config = dict(
    num_attention_heads=5,
    head_dim=64,
    vocab_size=27131,
    norm='layernorm',
    norm_eps=1e-05,
    positions='rope',
    qk_norm=False,
    parallel_block=True,
    init='uniform',
    init_std_o=0.0,
    optimizer='ademamix',
    learning_rate=0.000174,
    schedule='wsd',
    doc_mask=True,
    dataset='wikipedia_en',
)
Each number is 500 + 50 x the weight over its row's rms, rounded and kept within 0 to 999. Layers, rows and columns count from 0. Numbers have three digits each. The size before them is the row's rms in percent of the matrix's.

# layer 6 MLP down, 640x2560, rms 0.00889, rows 294-466, columns 1840-1919
106:487484487492525134485519491509493494224507515507792520503491521494481503504492395490499516509511544491515480517494509477509492505515513483494486492487503680483499520480503494491492476500484510498101519499495514496500496509487499480466517498
090:503491494553531458494498517545494496419520482516187503503492513487510519493506399468525509491509497475526476485504502503502484467490526495499447528530495187465503523490509523503480511511492520483713479483500520501469492508524540482492526490
098:515529468497512279495500521496512508465476500478805504478504489502519493500489554527521512499465481515491492499518526513507496518500643524552487502505529283483497505512500474490511529492499496486201504513500486490509508523518482483495493531
121:513513508503499533503536504508515522469516492485425520511491511518520519500523608495489504509500504510512511492491545543504508526511249497498506513495509255535498490483520506512508511543530499512311524474494510531489495502495512499517486483
083:544487486501520903512535507498473459028495480514288492509511504520513503504511458488502471480514487515505529486474486500511555517488535519466494474495486550519522457564472482500494528505484511511293476479470516503500471465496465482532490515
110:504514514504490654509504492506490519439497486513634503489507527522493495474481609489508511520491502472508489502496492502477500504491446519477482505499499653509513499510480503500500507470498498491731502510496520482486481507477499511486528511
102:513503492523510678554486526497497513401493485508645483491499513476521514474475464489489495513485476524475512474494517512507502507559325527507475503523519033506509490501510521503491511473512490520391518539497502494538488520494500529501490491
094:524477480470501734486483472504517510566496514502559478535498510500438530495488820504491503494499501519469484517500499493525523472499297467521466497501481140497504512479481492488471504516473491488209510523504502470476506518444497513491502517
090:510505491469509301479495511487507494537500492476213513497491504504474508482492409482505495522489510481507500491488510501499524475514410489473509473465522544489484482517487499493516543507504483484650491484496527470514491485526478459496538474
108:518498503521514604501514535522510495272477505512872496523507504507533497501491471509499492506514514514528502524466529504494499507513428467525507516517491359500513524492509508506496510514497523510586487506522546499512498505499506520510526515
095:474473523527505692490502496519489507496468517530399517503505503517522521527539449535504498515468475486487497499517474504517506540488373491515519506496475549495477501494498477497510478500485494499521524488512496522495503542468508509493492536
098:491513507513523666501493513506503503852503511471387509520480486470489494497512820506509510492463499479526478500467516484521507437497380498526493480498493672485483519503470480495495491486484495497432515496481502520506506492486489505500505510
104:520507501509499522500512502511505497729512513524776487516488484517498493483482511499503494494498485483489479512502527509494513520480539493485484479501526354507493488509479487512494512491509504485525505479503486490494522511514493501492489474
100:542522520497484812535509489522536505464529485508696496509513509491544512519505311486488506497538505488510514493489489494491487497493446505496525504499514431534507486497542537516500507479498527504638498518509485505531509493538484524539515511
099:496468484496483791485493485508500504304521490499754500486506491505510495482496444507525481505509491503523498469516459510523509511515472497512525527504504193504500500499518476487496502514525490484579494507476523496515498500506505498498509468
090:491512521493529548505510537492525483405490496502167524535491479505483524477502195511521514504493497503507522455544505495493513476519529500517498538491485527489475495478499492483487495538479507499231500509511504505501475518502510502497488507
105:499498488505498644512511510477474488603506491485703517500504507508485494504468947518475515484490503488483485505486519507509505495514581483484513522481504542524483509473521501506522479524498497491600498508501513480538497501542489516509514478
104:510507508491489168509535507511499495404487492495530497523488511513474489495505442511494529501519525507513511525480505506515510468494368519481503475493503235499499496508524489490497496496495497523402498521482511483502515514503516523526536500
090:508494510498504504500485489494508510384517474514480475522522520520496502494524290487498472501487483515503518487521490511524472486489682509472503495484515906499505510482528527484480499536497485487240472488499465511505530521487481517478485479
099:500490515497495696472508491499485487796486513532665492532503485491485515485498716491501489522507515479495492494518511512494498508493514489495518478474495312500476524468518492532478490520474488511769475480468513523506476480494469489495506505
099:493502492490510479505491514483501507585502515497345487498499477521493486492496687516504526530507504463492493501520476486507488500513200487525528505474507360486492525468496490499516507519523499502441507505513511497491492508500468502486512464
101:502502500516473160503506487490540508484497463491388493484543503512491485476493484507445476519510463533510514480522495514491495497520278507506518495517518502516515473483505521506494514489507541492382509503501501492520517520480521508478517503
095:534485481486500390505528494511471511635512474489411508512524501496469519509476547493514520515496479475496503494507487489505477496517415469520487483528504587505499509534521480492500481494488492488505499496500512472499495492508511501488544516
106:508502494502496253488496513518497502063506501501739482494499506527488486500479335496498497461506478484523499518501488514500479491486120503495483510490523405496513495499514495491487520501504527493486484479485493505511490496503481499490496498
097:474482488503481345494487480483508494267491494494568492465485492482500474513509346534489500496494479496512499493491466506500515509498293494492509482503499554512491499526464452491497514491513474479533497496495526486497487503497475498475491499
096:510465510484475567508466488510495523442502520517554514488486505487502530497514460487505519523479481511510498494504483535503514486543617511504523488496501632500493495467495490483486509521491492479692506486491475514482506492498494495535476513
095:516526457505519709504515546503485494483468476480197476522520501499512483478529565498520520506493478499511485505478517497518492494503403517508490497503499418510516470522515497493487507494502533476298490503506500485511479515503517510485516492
094:520461524455485733535482498504485517592498520523292499510517505507491521517520497527529501507504485520460494496509527513489491504509036499496518499513495854473489506479513486497472513499500495492000500488514487486478497534512488503502506487
109:464507497513518319493509509482501490490513491501558476520498490493507500496495400485503477499515512513478502517483482497499494521489342516508509497499490645491499500507512502515499515505490506505604484488492474494509504479490503460495500501
103:499508494475490439487527526532486515503507504499095495506476506519470506525507462487504515499504508501510491506507511523521489464531326508506490505468510665502481511491515496496482491508513510502366518484495491503497517512512525487511516501
104:525501495484486525459506474528504493192524480506765501493501508498475524484510813499502519500491510524510523483524472522504514520498181517477516523484508352507500516532493519496513517536536482461773515506502477520475530513477511512493477520
096:501500522494502192480490500519511513528534487491577499479504513519472477498479587506499494520494486482547525490506475522514502510522651491514506539504526088474491479480509531514511503515502500514356521477520503521514508557516506543488522514
098:513525504493491549513493486472505542243487505488520499467474475495500498491500403515518506481503517476495483492512517507475500458490275491520527504505486671497512517475501491500500510501480502514490455510519504505491474477494503478520468464
094:503489527526494526498508483502508506301500482485623503495509480477488506498505451519501499513495477511497479489517523502477503505509513502502500512508515429493479496505517502490514499519518497475156495494489522500491482492485492492498471506
102:494497476479508709525504496510500500560517500515624487481514495498534497495484440521510470501480485493515493493521498518500508509483663503506498506503520407469520519486497495510475503512481501501230499490474492518516506505481488507488489471
094:516496517487529395502494521486482498431483519534568506508522508490477516520519416514523529542487493513480502538528499474510483491504832515506487500513473448518511505492495481497508495530491505483768496492513506513483504515513501497497487510
093:498491520547462373509484481503486496274525497505213505475518481483494522505476505491481511515486522501531478483482495490503478482526604525476500513536506392505474487495492527520515486482493505525226511505505498520493481487470519501509496524
102:504493486494516533474501529475488484558512497506246518500495483499481517503506365503498498501499490488533510508496492509502486500513664521481486494484518554496497472511487505511494485496480503484590496485490488489490492517506500489485492528
102:493508515488508629491498523496496482277499509520522491502474502504547539515525828502500534504491502499475492504499502485486510538492589521499494468498465698501505524497461496514513522507484504486658495494502535495540498465499462455491517491
097:500502492494481188497501484517494478032474524536410489526503478514498499496488369486462486528511517479482508478495495500485539525519740505498512470478485920489489496495477522489499516511491505491332487512494503498521492511471505490531501491
106:525499507501498337481521491510520498646500494497782497507506513482475534502490787467502489502506501505505495498523514515480501481518500505539497506507504328502501495483508524513499502532504514515164501491503461502493494511519498530518493515
094:500494496492473317465479485501550488452482492486700487504523467500510513494494539502495484517534510503475496463487495504491512480497615464490518499511529827484513511491481506500485502493503511473683495497512486469478507524496508498525525506
099:502487532513494498494510538528520493593501506493470474489478495481513494509513892526511518486509490505495500507502514510503481534495632481531490498507509706491500487502486513514499517511512488482715492500515523528494521499497501493514482501
101:504487519525492384509495512503473500669471498478090517522490494485506518520541404503499489501515481505513512493494505483488509490474703539497501467533523741517510496510492467498480523492498537471430466508514481489489475519478508494523536507
111:490493484540509260539477518473493512151528487478509500489506520493503484503485301485522485513502468461518502495488504513509484472500293494479489504534515839515491500509500508509515487461492478502254521478481496492502495516511515475475513485
128:497517507487498711506493501511497511632480516506318511509524512506529481499501548489477505510491490504507510504507511498504482497513537535501482504493476547510494504491486534536514493489521500507308506505502507515503497512502483522512486512
092:484510525514493660478501476509489499375513508509597482524491529520488515505506564485487485487486491504489488512514469501490501481504208504493506490490478568492496496477498538494483497505473507486864520514490457511487491480478494498492470511
096:486476519523497295511490493496481487342501517493458490473506479502481473530484527502485488508522523505506498520457494499487491504508415498472508482491496312501503487545527471488504503488515488495568496487507510499505493507501483515521504504
096:488483495488492521489524518533503482586496506480425518532517528488524483511455494492492522503518476489495498485510488473498501486502703471502518492516512492512511490502479497497489501503488498480363497518503515501484525501521511514465519514
096:478487497474520432498515481516484509420497484506312507503478518499488501503501913486511487477508528481481464494506497520490499521485794476498494514498469394498486495517517510480487501503499476506127516487474466495500498488478515504498493506
096:503478503495505626488473505488504501751501527518575477502500475486491516505520673497499509490498501484483510499484497475496514501510637479487499493505495383486510466489479480507486523502471494497695501484486497510519501492500497492518514506
092:503496512530520550468518496520501495701492490479552533497483499481504511497510822505522527507490490504513488507496517475500490526467385488506480525516506742508485494498500496522514476512483496503737490484491497542508491495499486490478491514
093:507485525478478564498491449492513479898500515505722505490545509463472484500483462483481509528509492545506535505508492485501532487526753498497500506483495503538477480510487523507504510496505476522353498507501483481518512520502469545480491533
093:493477505504489714469475490478503480601460508489386480508482500490478510477507425491497490474481481532494495490483488513492490498496525501496506501480494522449477514496492478466498502484492515476293506505489470475514512481470505472472469506
100:507485491509513561511531488500515491575492519524384522484501507507499500517482220504481501508496507493478511510521511500482493514507768513494505508508504671502497511505498504483496518513510499507685499504496507486488493496523514486484495515
087:516491502499522689478528484489516491880493487499638519541489516496539504506507388453477501524485513496506517492487521472504484537501521547489490487485509583541519464529504517509503490528493541484679491519519505505509511500487498518495502518
107:485504498508493000536508512473497499538497497489438500475490489509506489492482007509541506478512511510501516506482522529512509490523148500484517515505501941500502524520503488515540533501532480518698498503509481495466533515526487508514493488
091:509463524500468578466512495505500491471516474500813464513461481466497477500529299502519493505476481500507514492486514500477488480499708515485512471519522705484494465502486506559523526485489508498915469501512503496499508485516497489484499487
089:492477491492486591519526483508516485522498495513605484487519502503500477484500686522501521513507504510520492471502501517536501520506529510473532510482517400521495510505483527498532470490514472515625470513532497518482520493487512535497501469
110:508520463503509676493501500497500531699528490471383495511504498498520511494510408495507485526497497499498501488517506495492496502493431510512491512491511532522516463495511500475489485511507504498563509491490501521511483492501506492482496489
094:487520482514519273516531498536515518736490496480334488525487526489507514499509435508517498515455492503489539528523499493500488531480553526537486519473510512487520500497502482514505501536531507497477520518521486528506489488501498490500499476
107:486489508494482546496513517521512496609486502502600473495490494507474494492482247501517489484509486498503516506495508489510487486479701478474505494469515968509494501506502490503473497498496506492538453473505504495495521512516520493497534473
097:516490486496515491523490553515483502349489488520733514498498511496500548493513632491523501487483498517501492510526519505523469466504006489494495520513487373520539529469518486499502484527486500526640483484506505504495483471519526493514510493
100:525514494491502647455493492500504511700510480471999506518482497491479503510507265498506529501478505526497508493487518493500466470511550473509503499484526318467500483522489490469526502515524518486512489474507500504493514482509544487473508478
112:509511469513519888514495538492503478722501496499857513496512481495519491501479432505503500507518504519495523512468499454504474476527863512495471477507508302513520482523488485494493468466480511502395487522515487487511483485503521480493498494
095:499495518531516005506509525516483474126475477494701479529515505517520461519498241502504498494529524497484463494495499523489489483476783492515474504486507853528521536505530504513491484480520509500475491464513517514503505514522511491503500479
097:501489509490502595485489486496503486632508507492000497493481486491477496494482431490490498493487507483486492493485479497491491498503547498474466475514503470488497488510516519491509495498491496505294482495503506511525504507497530508489489501
113:499500510504491455518508474511520516150517519516344519487501517507477498465495298490503509521478508504504507532519507519507495512502380516495484503506497321495474488505491505489494495502490472490750504498503488522471493518503530513490512511
091:525494519513500877481478494475511489757485517529451496484513500520558508491525508482502498519505499516505537489500516495477512540478538504480499502510499750529513536526486498521502483471493494521388489477500509497516498485528492503526498508
098:512501502517502440486491484481486485491482504506454483486508462491508487490493266499494473486512501476478506503477502517466503514469447483500482513506476718501493503516502487518512514501544484533337525522504495533489468515515500462510472498
102:493487524504497278519496510491496482245469479489579501475487503479510513504501521515510508509501511500511475487492482505514520519490566496495509522480495332515495489496489480492507494469520499503432483489513499504503485503495455480490537467
107:501506521501502429502515515501504504273526487480596509521511498505496488510491789495523521512528510478502529510500500508496511487481504522492489504511480462528512477504492503507502504518498509514354503490508513503477504529497529514504501492
094:525480521508494620483483469455491496308521507491480477516528500507495525484483458490499509495504502518473487507494509496487475498513231485489510498517487695497504498507505510504496509521465504522106517497476470495498504508511484516504492506
106:475496490502516541484505528519489499372505507496849497513494506491532479469488438522503499482490483511530524495490490496530512514489421495513506509497514614479497512497498495501496495500502499499739503514485507507503510489490471490492511502
092:499505496481483424508506481531519523227485504492652501501478481500501499520488319531508494503510496490514499537489515545515501478494362486500493513508511651500495503484485472493493496512497499469000497497499499502519462527492501491520505493
099:512513479504489594523508497524493488339514508518579494546487498505508471496490572477506494496500488468503526519513489497490493491507541502493467491507490583504513485500511508478511482478478507492631518543489493502497523486506535507517503486
104:495512500499501570487537491505496501741500479487574525501536485514505510516542529486502495525493503521501474504494503525483501503516488491516517480513496405510486494501546488494508501509507534506595502487480502505483500500487515478488494497
163:508498514504470464470486503482513494531511487473811453517462478508485513496488502489483517508512525502483482490471496483505488468482606501508490509493519455509503487489519482474484460485467521482549487513511482501512500538476516497502502488
105:518516477476518639491497526503490481642492486509601476546499498499521508509530253492475495493525496501506520513490463469517506484511673510520493507502497764510497513524501531506456500483490515479747500513523512502502500482505505496529502534
088:457506477517486524522517499512507508857500505519645509520492509474523540480524480490486504505510499491477492478519492514504480494485743483496500495491468776495479505468500510507496487511510502485314504481480511517473491491504499498506509486
096:493487533504521474506509499485521515580508497507267480505481499501498508493515522514516503492492512490504484487501496510502503481477632500494481456505514658508499502517478509511503511531504495518641486465517477485517508534483508495499491466
095:487489498488522389499492514503528504526500496490310489475477502470523511497496429516508477506501505520513483486484494496500493503478122485497481501521496454483494505521482495506517502498514477500338521464486509520514486483502524481504478492
088:507487538479504595521508516522490502581474502506637500546484509519479513507520441518509527499488511497511502484506514485515509500498357501480480503487516372498478510513497495473506459507494492501512489490535509509512480511490535526500487505
089:469503503482489476492495502510497486607489504493318452465485482463474486509473467520480522493478483516466474515481502508515498483524584491480495485510458563493513497486480475507520488473505479517147524517480533518479490502499491526481464515
100:481511496503502175531485529523504512344493479496873490501492498481519494499491578494506475509504492512500488470510511505503478489503619478494457517505492452517508512499521515524467481478508488487777497500538524511473482500507515511492502495
093:503472506489507816494489485507522490607458497515612510525489506492510500503530436495509504511487500476471503486525480516495500490469771504508509492481505587505492497480475478474484501508478525483597498481507495490507502509486489502514530504
116:551522497503503596517539496480505529580491491510674521487511489526505518470497818536520483508504508501502517507501494486513509531522427488526512490494517339516485533505486485526526533489505516499523471473490477488502523506506498488535506496
094:493518484502502458490501511492490506254466520543644487492497516511510522483501534518510486514503484535506497495503490487527510528509811503519500490503503381493494521525486491483498506472481511505365501479498480479463507498475499492490506496
090:525529498492509664494498500530512501449534532509374512495515517503484514507484496505501521520499519522513508518517482496493519502498454490506504508502504440487512501494524503493506506558496492474418487527494528501507499491494508505496493504
099:508531478461506323511504522502535520234524500490469483498498481498461470501499603496523500517510481488507513521520490507481511476498540500521512497523502684481495470507485488486483517502508498492411479509472488518481466484494516487514469510
106:500496494487506612524503513515477503421518499516652497500483520508491494522521550492508512511501519502490480526500517494488507493487654509495504485509513544519504505511501492512488497504523477486485511500496495500512471512526482492477502490
104:500475517506511333519500509538488498502482526533230528546497524495480503524512788476524512506472468495512517532532530494503487496499645514500483511488516708499501494485526490486484502527507524499439499526493505503519496495525513506478526484
097:506520521490484431528487511549491505420500504517864470494528526517537487487489392498495520524493496497495494506531505491500507522487674524489467518508511339519526506513488504474515496486504493524708481467507491545519492506494528496499498467
096:495488509458478341500487503486502502263484510473545474509496475507521507519537358490495508498505522512516523505495477452494492502509627519494511483508502230485514496515500476477498505492508524499516495515503497494532463477497485491505481502
103:526536478478507525457491503499503498806467514473512492525507481491508510498500510491495520488496488506502513495484494502464521504506575499505488507499480814483494528512496490508496507493504503474716516528494519485498486481486498491531477539
114:482505484497475078473489475489512513383512496510540485502495492468461479461481276514482469495504484507475471500488469526516499496514209471499501498479478188495465457496497525479482509486508484507545527503500469479506513533495508489474504486
104:504497487487503591526516526516505492693496495491350494482486513489514512505489440497514534510508519515487475495496480468503518494488524517495500480518494621496524507516524492473480484505483487482000483518504478500490491482482505508517520508
094:478514495483523548477515524499504480000479486492545495511468489494528496488516389485509494488502497483490480505492493519494503475459533491490497491491487271508495499496490496500487504494480505518544498484514485494492507476493509480498486486
084:523508497507528575467527496482502515347518472492292498508493515504496524510490307496512485511515527498498510509482490500518501509505447520492506467515486292494492497496528535512516489508482487524262503484484492472484514530487507522477512526
096:484477515519486458528499498513500507376470507483522497478509515511548502503517177472530507507496518495515512479532487483466491468465486525481498537510510440515531526482517476511500493495494515509622483511514508518481500511487502513509493489
100:485497476497502595495455479475474516539474487495353486532507491465484496501484815504487496494501509521472501493475514523509469491492443513510473498488489740490470504486500511476498492482532497491327508511505514507492478494494483478509484503
093:496501490512491629534513492537530512466500492479337493483501496523535528511503728506473471520483506520512467497480532502503499494519451485477522512536506488499498519490529495499516523516498519475204497485523507497505479502492493497502480502
103:485517511491487481500534523518505501586482511499999517501495508501523533514521512515492520500508510504507510489494508513514490482521966500503529486489502674525485516472507516500489450500480529475903502491538522524511506496505496498526499512
102:513488489504504825481498482502478496295505495538426480522499501502490503483492463503512472521502502501497488506478481494481497517488487500473517467495496447495500506498501499511506516524510509506700471492506499469514494478498496487508510466
089:476497522510495599522501509484489511445517498500180497504469527484499506507499892508496479472494500489512508508496502506500536484501782488499508482479483363499472493491465510502508530486497497513570523491522492496480484492503504516498504477
103:505499495492479722515513481513512539716528518523654504507526520551494513491498566498509512525495478501486529524491509489490495536519175502482506513493493252517521473501488491504481499513483512532392507513490508490485521525485519526487493494
089:503465494545523402524516475506513531627473516526057509504490524495499506519503342503496463497509524486491493493506521496510524505505580480515513520503471549480462544496479516515509490518508467501725520495506516505489526502503495521497502518
094:496523481508511248470518497480511502227507509482591508495460485493500487507514236508502493516494503511519503527480505503509499487490241481530514497501486425487474478486507501496497509499499502503338526505481493515458477487494528485521497509
095:495482498501509684485489490494482500657507466488318509487493523469496487480502777519500494487501503488521526476500517500507487471484543495520472532507516536480521492478507498506518509502509493486246502528492504501498488499491504509511497443
091:502507484523497627461499511495485501549467504483451485510508511506470464482474455503506453506501498479486509502475515509506507507516667510505504494479508290488495537526485488479490531477508502477926502488480509481491491488498513471500512474
106:520497502500508491478491472465503484362466471494876505519513497514470509484503378507507483518516506476513492499516495515500515506490306491481496512485518387486506522490523519521492513506505503494522510479497493525493479505505508498513484483
110:491504498518496655473500491500494497463476501493772496510507525497507496511487411537500493497474500530472497510490503500490504522472215478481508518513510157506518499504510489506508521519479493504663499495493509502539524486478510496493531527
102:492499511493525562497505498509482503434505498523730516485482510514500497513499428510502512479523484494485511518520478486499524501525653474490487496516497488494474482495480527493509511520487481495288517512504486474499505505512546493508492516
090:493509504494487247516469507477501511454500523497581505485482502508496511467524367497523476484482516490488478496498503487499483491490523512494498495487504619503493510494502513500507497476489505517999492481483481499501485503507478477491489473
102:486488511508504549529492514485487492607491510492531492485471490480498523493501521470520498497513501486507516476532489491501497473507462502487499507500488846491480481495518483488479502514478495504378488496484475524481499494525529492507517477
093:495488502511470544488505479518489514491529501527744511474495499493491508502497304527499506519477515481496502524506498520518493498516254499502487506506511543494487510497491490506486476511509492488276510509506508497520484548488503492472492506
100:503517499538493597508507510508521495337522478468497465516522495512501512517469381482495515500512513497523470494479514516496480484518451500517490488524511413498507493508549495481486491471498527502788508496513480469522523507498513502502495507
100:496471517532495205510479486505503496011487533488550483475483490470483504500493688494498521485498500514482472502480524501455497497467061503495503490511477771517499508502499483516515505496494488490222494504501484509490500507509471529510483502
104:493511484500478456456522516507500484743520512501564498496504527533470493479511593480483522499498526506479506503538525523492499524525302528479507518473499215494487493501541511482501507531507484497317519494485494489504511508515522502484487507
098:510530492509526843478531498499494519654496486517677501537490525517492508490525857489490481500475482506480501491498481507508511529487368493520489503475532570499496538519492515489485505511511493494565496483498496493487494484498504479480495499
086:452500514510511519531489542489497511575505499513723525488484513495542490509515166531478516483497497529493478502485508459521466497517686499494480514498506348533517486508490496517498516497506519502540484502514512527493487497526485498511510471
121:504496489501523527549496460479483509529503533520499524459464494519474505532493587527486527503479530444515453512483483519502526522494462492434534516502472365501461505516482517517522449494508453519643490498541577536515480497509514507512430497
106:495509469508505518507515518486474497332513492489523504501480502495495516500487332501499505485506502499494498499510510518493508510526284498517470498507485819527486512494489512517488499499496478491726508487505506497491483506486485498485502505
092:518513507496510419524520518537511514658526505511866509478481492479556511525494723512524524492517504517518497493506475491530499508503220494480519491514472302520511496529510487516517504519499479490659484497481493525498524481521536466526505495
097:504503503478511643519474508474471475409470495515208495466473499511512511470497608517469502499513505504498508540491488501486503515521498524509485516476465515488504502478502493500475475458475509497479505524508494534516458471490501508493495504
098:520491493497506586518509483477516472384523511486454483494502499508516516502482498525472497502518498535506482486474503485502500484531492478487481480499503333496510512501509489501497499475477497507669504458509517488499483483491480500496472509
098:499492506501495373470502523519517486521500523480437506531500512505553502493488883476494473487500507527501513499488472491522495511500203521504490476505476594509499487501503497488497508512468505506387475517488521486508508456469528504501513554
105:517504502507519469496465494474522491786506476531403511501509507505531520523501344471488478509520529515509518494528546499494478524494458513513515521500497606535517494522490522520513534504526525515121504489518480488485500504532510517493482492
091:475503479522519406498494493467495492490487479492290517477486477487495499506478403499482468469502519521494473487500482494502482473512521466516487485461480500480480485496515496517490496481509507518844494508499481480460514478525504462496473476
086:472493485526522468505489502502478491423490503506490484492509502500517481510467000464482528505486478483485489479493510517487505522468278507488485497522486675492515500479481503485510489519496484488318493472487493526498481491477493485489513476
099:506524523497517271537513504493545498462476506487538526495479480490521512486487569525448518474503477492483457487528497518459514502496137489521488483497485643493524506473537512483480518497492499508706528513514495498504528494494498500516470515
117:497496516482518239506514493518502516100498496523207503491495524498514478487491772511536489538494482503502508508511462473497490505478515513483476503498495366515520489503510513486515473523479484528621498506530480526518482512485517527509513495
095:563473525524495654508500490493505493636514511489401528493489511531505486508522478496477475503530516472534488511492447488494506503495499524497497464470504432513491531521493534523515491495498508514603484491532519483512512501498518524523503493
099:508507503488480395515475502526481479262482521513299472518509513510467498512512550455542508502491491505488520516546504509501497465509448494518503490489495247512505505517493481497447506490514484526545492505483475505502494486516531532490505476
093:534487458466508395497496485513487495836504495498829489522496497513520499483535679513493475504504509487515552509457471492528530507508466503498470452518510545486520520522489501482512505512482526494312512508484506488509485485500467471523534483
100:470505493513504528495510502515463491371487506498576512515517523489509461510502068480509473482478485506511521479516471506486498515515622491502508491499489807500495521485484509514511502549482484512218511504498522516502499484468471507512491506
104:480503501477513117541511518518489468540465494534390517489491505499514505508505617490499539489481479507527500489504508501511503536513564523524512498472490526504489509504493485502483487488501517478315494497523525507514515505493502526507525498
102:478490496516494720509539527524516477609520528505359500507526530517522507524490216483482518520525475488485501522524512500486473526497463516486486478505499801489484528488507510528488500492520532493685505499492496472489483509490488482499504508
098:504466545517488166480491476472485500493521493493408507512522492508484488497508521496476496496486514533509525488518519508494509473492837508500509530480520643499497492480497493507496525534490505514548511488482517517494505511495471505495473529
090:491501491497517488501496505503500509462480495487668517470515486511491497481514993498517513487522496500497478516504497501478498476519467488513518509505491382495488532495510482493510495488508501501708505510481502485477491478507496506536501507
100:512515490490514387494520485479518498241511509497530497509490491509497501501500769525491495495516489505517504489488496489509528519491517500488511486491516304509494481515478492471520535483510527492232480484518511491496517493501514496514513483
107:522492497507495634492499514507500491679494498485359505502488507517499512497516438480503489515519510522517515505484506491536490511509782523492492507516520776492503506496508501476485529493494515495444495485509496498492483528477512518473529512
109:496510487510515441521513523500495518358486510498993502487510517495512493507500469503520489495506501489487488508481521501485490516517295513528533495507475043498505516513505514484494501498506495498719517488486489489504513500508485498512487494
101:486536482487494412481496504468504498111508498506329492483470482482471528489484842492479502486524510475480471512489492500513480517493932487522490495484506461501460505520488514485520468480485509482369510505519469486476509519514514480508485515
100:532494485486481799499495520498510521411498500453426490498519502498509509510496515500503480486479512513503518491504507513500494527490744531507509514491531538519535492532500474475501511495511492502394508505495493506526497504502479481502494512
086:501505505482490631510503491500496488293499520513599507497498471467498509502479335532483535477472514508491457521483479517476516517509250499516515505473471027488482534506520507522531475527506488512305515512476508496472491500501485518516442528
103:494492503514495418522479506479504528590503514495446510463491485491526488533492469497506513502527525445462483498488500508488512484523360496523531499500476436498502491498491473499511541509521479490668506507486524493474494515548494505527515496
097:519475490504493385470497505519475512314515483501637470530513508491479506491514607472506485536452468503477521491493494486514507495487826480486518476471511817482511478505512488487496503523503486477359466473470519491514519503482490481479529464
097:488495498514495790493525498512483497584503499471564516478482479506483504492501154511489523486515508492525467521484504509493496496507324490482510491504493384503471513477528509485513470504488504491681496492491497496498497522491505513495506495
101:529493507482484520510507502503503511625518483514546481512484493494507487515506574542506498496482498482476503533519507507513500521506410472512504516510500508506522506479504510512500489504510476529520498484496524554535490507518501487496485481
121:530508495510510302470521510476495499438492507481263454479523499488466505512482535482523519528496524453501515514477543476489487542495632501496512492508490843519513496512507508513499506544467482471604468476524496501490475509479506526497517504
095:472520514503500524480525495500509466763478506503538511530483479500507519503492382499457489495512500455503482490497483457504514486497635486492503481478502530486480516491504515475503499530501504480735507487509495490509510495481501465509508503
103:473509508519486603514505511509506501336499482482525502461474497492477505506527690503486488496487508509524514507507499517513494500509783509481508519529502671494506472505537491501490488511507489503359482487493480535516492523535499497498507511
109:489522487522515589510505504507535510266497511497763527462479510490501496497466551490517497512489498468508486494518512490486499496516569495499496500482489648500491484505481521517506481496493477511390528488498496491473500483517530500480494504
106:506524484502501804472505498480492504545484512500349509481488503493490493487503644475486509478504479504510490499513489491509498508502984491523495503487482364499487491509495500482508499500505504503282502497492489487489528501520494496491486491
095:529507495491498501515483510493497517458503506495218506492492521512521518497477681476497492501498517495504479511526493479479498523498477514501496519491495677495483518490514521490510498508472483502686516498503504524502484498483498508491496507
108:506493503486496431486490481486481514585508501505454519489492488483493481506528155526484510504493483515502508504500492528510502505506549517524485518494500383514506466502518518525500488518506497506616504495511490527493476522496511514525474498
095:489488532526526686486497497462476495302481486501474510512461500495486490493496661504495498494497514501502474519496488487475509507460409515505487511493505343511495474497506505489513508491474518528573496515497512510496482493482527504500505511
094:518500499515527769479508476479495525349482509510604501523503502526480499494490517478449483484491502526512512499479502484496512464522272521493518517461517210461501505489494510488477499522488507485327507510490491497469536492514474509506493523
097:494471514478502176490482446509518482436476513508406503529499496486445502522505434476493479477494490505495510511519506545502514497482707493483484498465492549475454464496519487471471494517524496491319508520482479482475526514524489501532508505
101:504503495501508363513490516528507506331497500527353490505476492493502515498505400486504523507475484527486510499527504488495491506500707518516495515491505410504489506472538475531473509503512485483758510486514466523521468499489507525496490505
091:482482513513488512513506509512474520686500482497420483467469470500475493508520774515515494482483511476482495491513518487512480512495750526535495498480493363540492509531526485521493497532507478507690470510480487520537505512524479508528491481
099:530505514502482403521511509529488473713516465500356471489520503521469500497487594491501531503490509501517509507493511486501487510502352514463495494508520341503506501572519519481495484481506473498888466447512503504490503489516525519495512502
097:477519470505495532478501532467472503508514477505493504488524488506485492460488993474510472519496489453485500484539495511495516459544604489496498474476480000489478492510495511508511514494497499511412499518465488474466465490491519487484510476
087:503525490515532505542519526494502502358510513496556515473494488475502493517471381501512510532497506486524509529491509482481489506499698499509504489506498865522479547505505454540515485483530501497621475505498490497497512501524480463487495505
099:489508504511506610495506481491513520232510521512849508507472480501488518487486550487506501514503491486490515506511526498509505515480288508506481482489528511504479498496497505504506499523511505481156495483494482503498501529501501483506514507
084:541529490491466442457476482483514512773508491508757511502486501540471504483515284490494476513496518499498536539507500491481531498496711477503508508482527553475518496489499483509500491522493519472425497514498531494514505517492509513479517481
095:520497499463488347473518524499493491280483495467480510517465521537475484491501552472492525476467488531510503520495492485521523494513458479476493503489504355488497455490507503511478477503490473498442511499476491493496515495480512508511496484
102:505496493494508534486496496480527522514502488495089513477490468491517530485501639519509490505491501517490479518497524492515501515468559478492503513511491577479529505456518518507488531500495495528426502481506504511504514500488490498474476524
106:512492504507512577500480483482476531211518488493291521492487524483455518494478741503503478491492504497489505506498531519498482466491282523511518509493528501510492489514479514504512494521496484496479513484482461510482493497526496493487494482
096:498507502520491270511506493496490511579498509500299489477499505526517516521537675517493468490494520480484498524501519500482496503521764493508512500497489506516515539502492468505528514468498501503446480489473506511516503499513508470500485478
090:485505504487517718481498518531518516762470499482704485542504502486501518476496673490492461483512491509499499497506474523504514510473130492532496507472481350489486501477498522481491523539497497535243511521499483519479491487474485500484507487
091:503503485509502573499520508491510482322523518510113484530518493503502511516471568488498485488480501485473482506482491498502493472490594498494494473503495282487487506501507498474481510517523484492203499471509481490488506516472540488507475474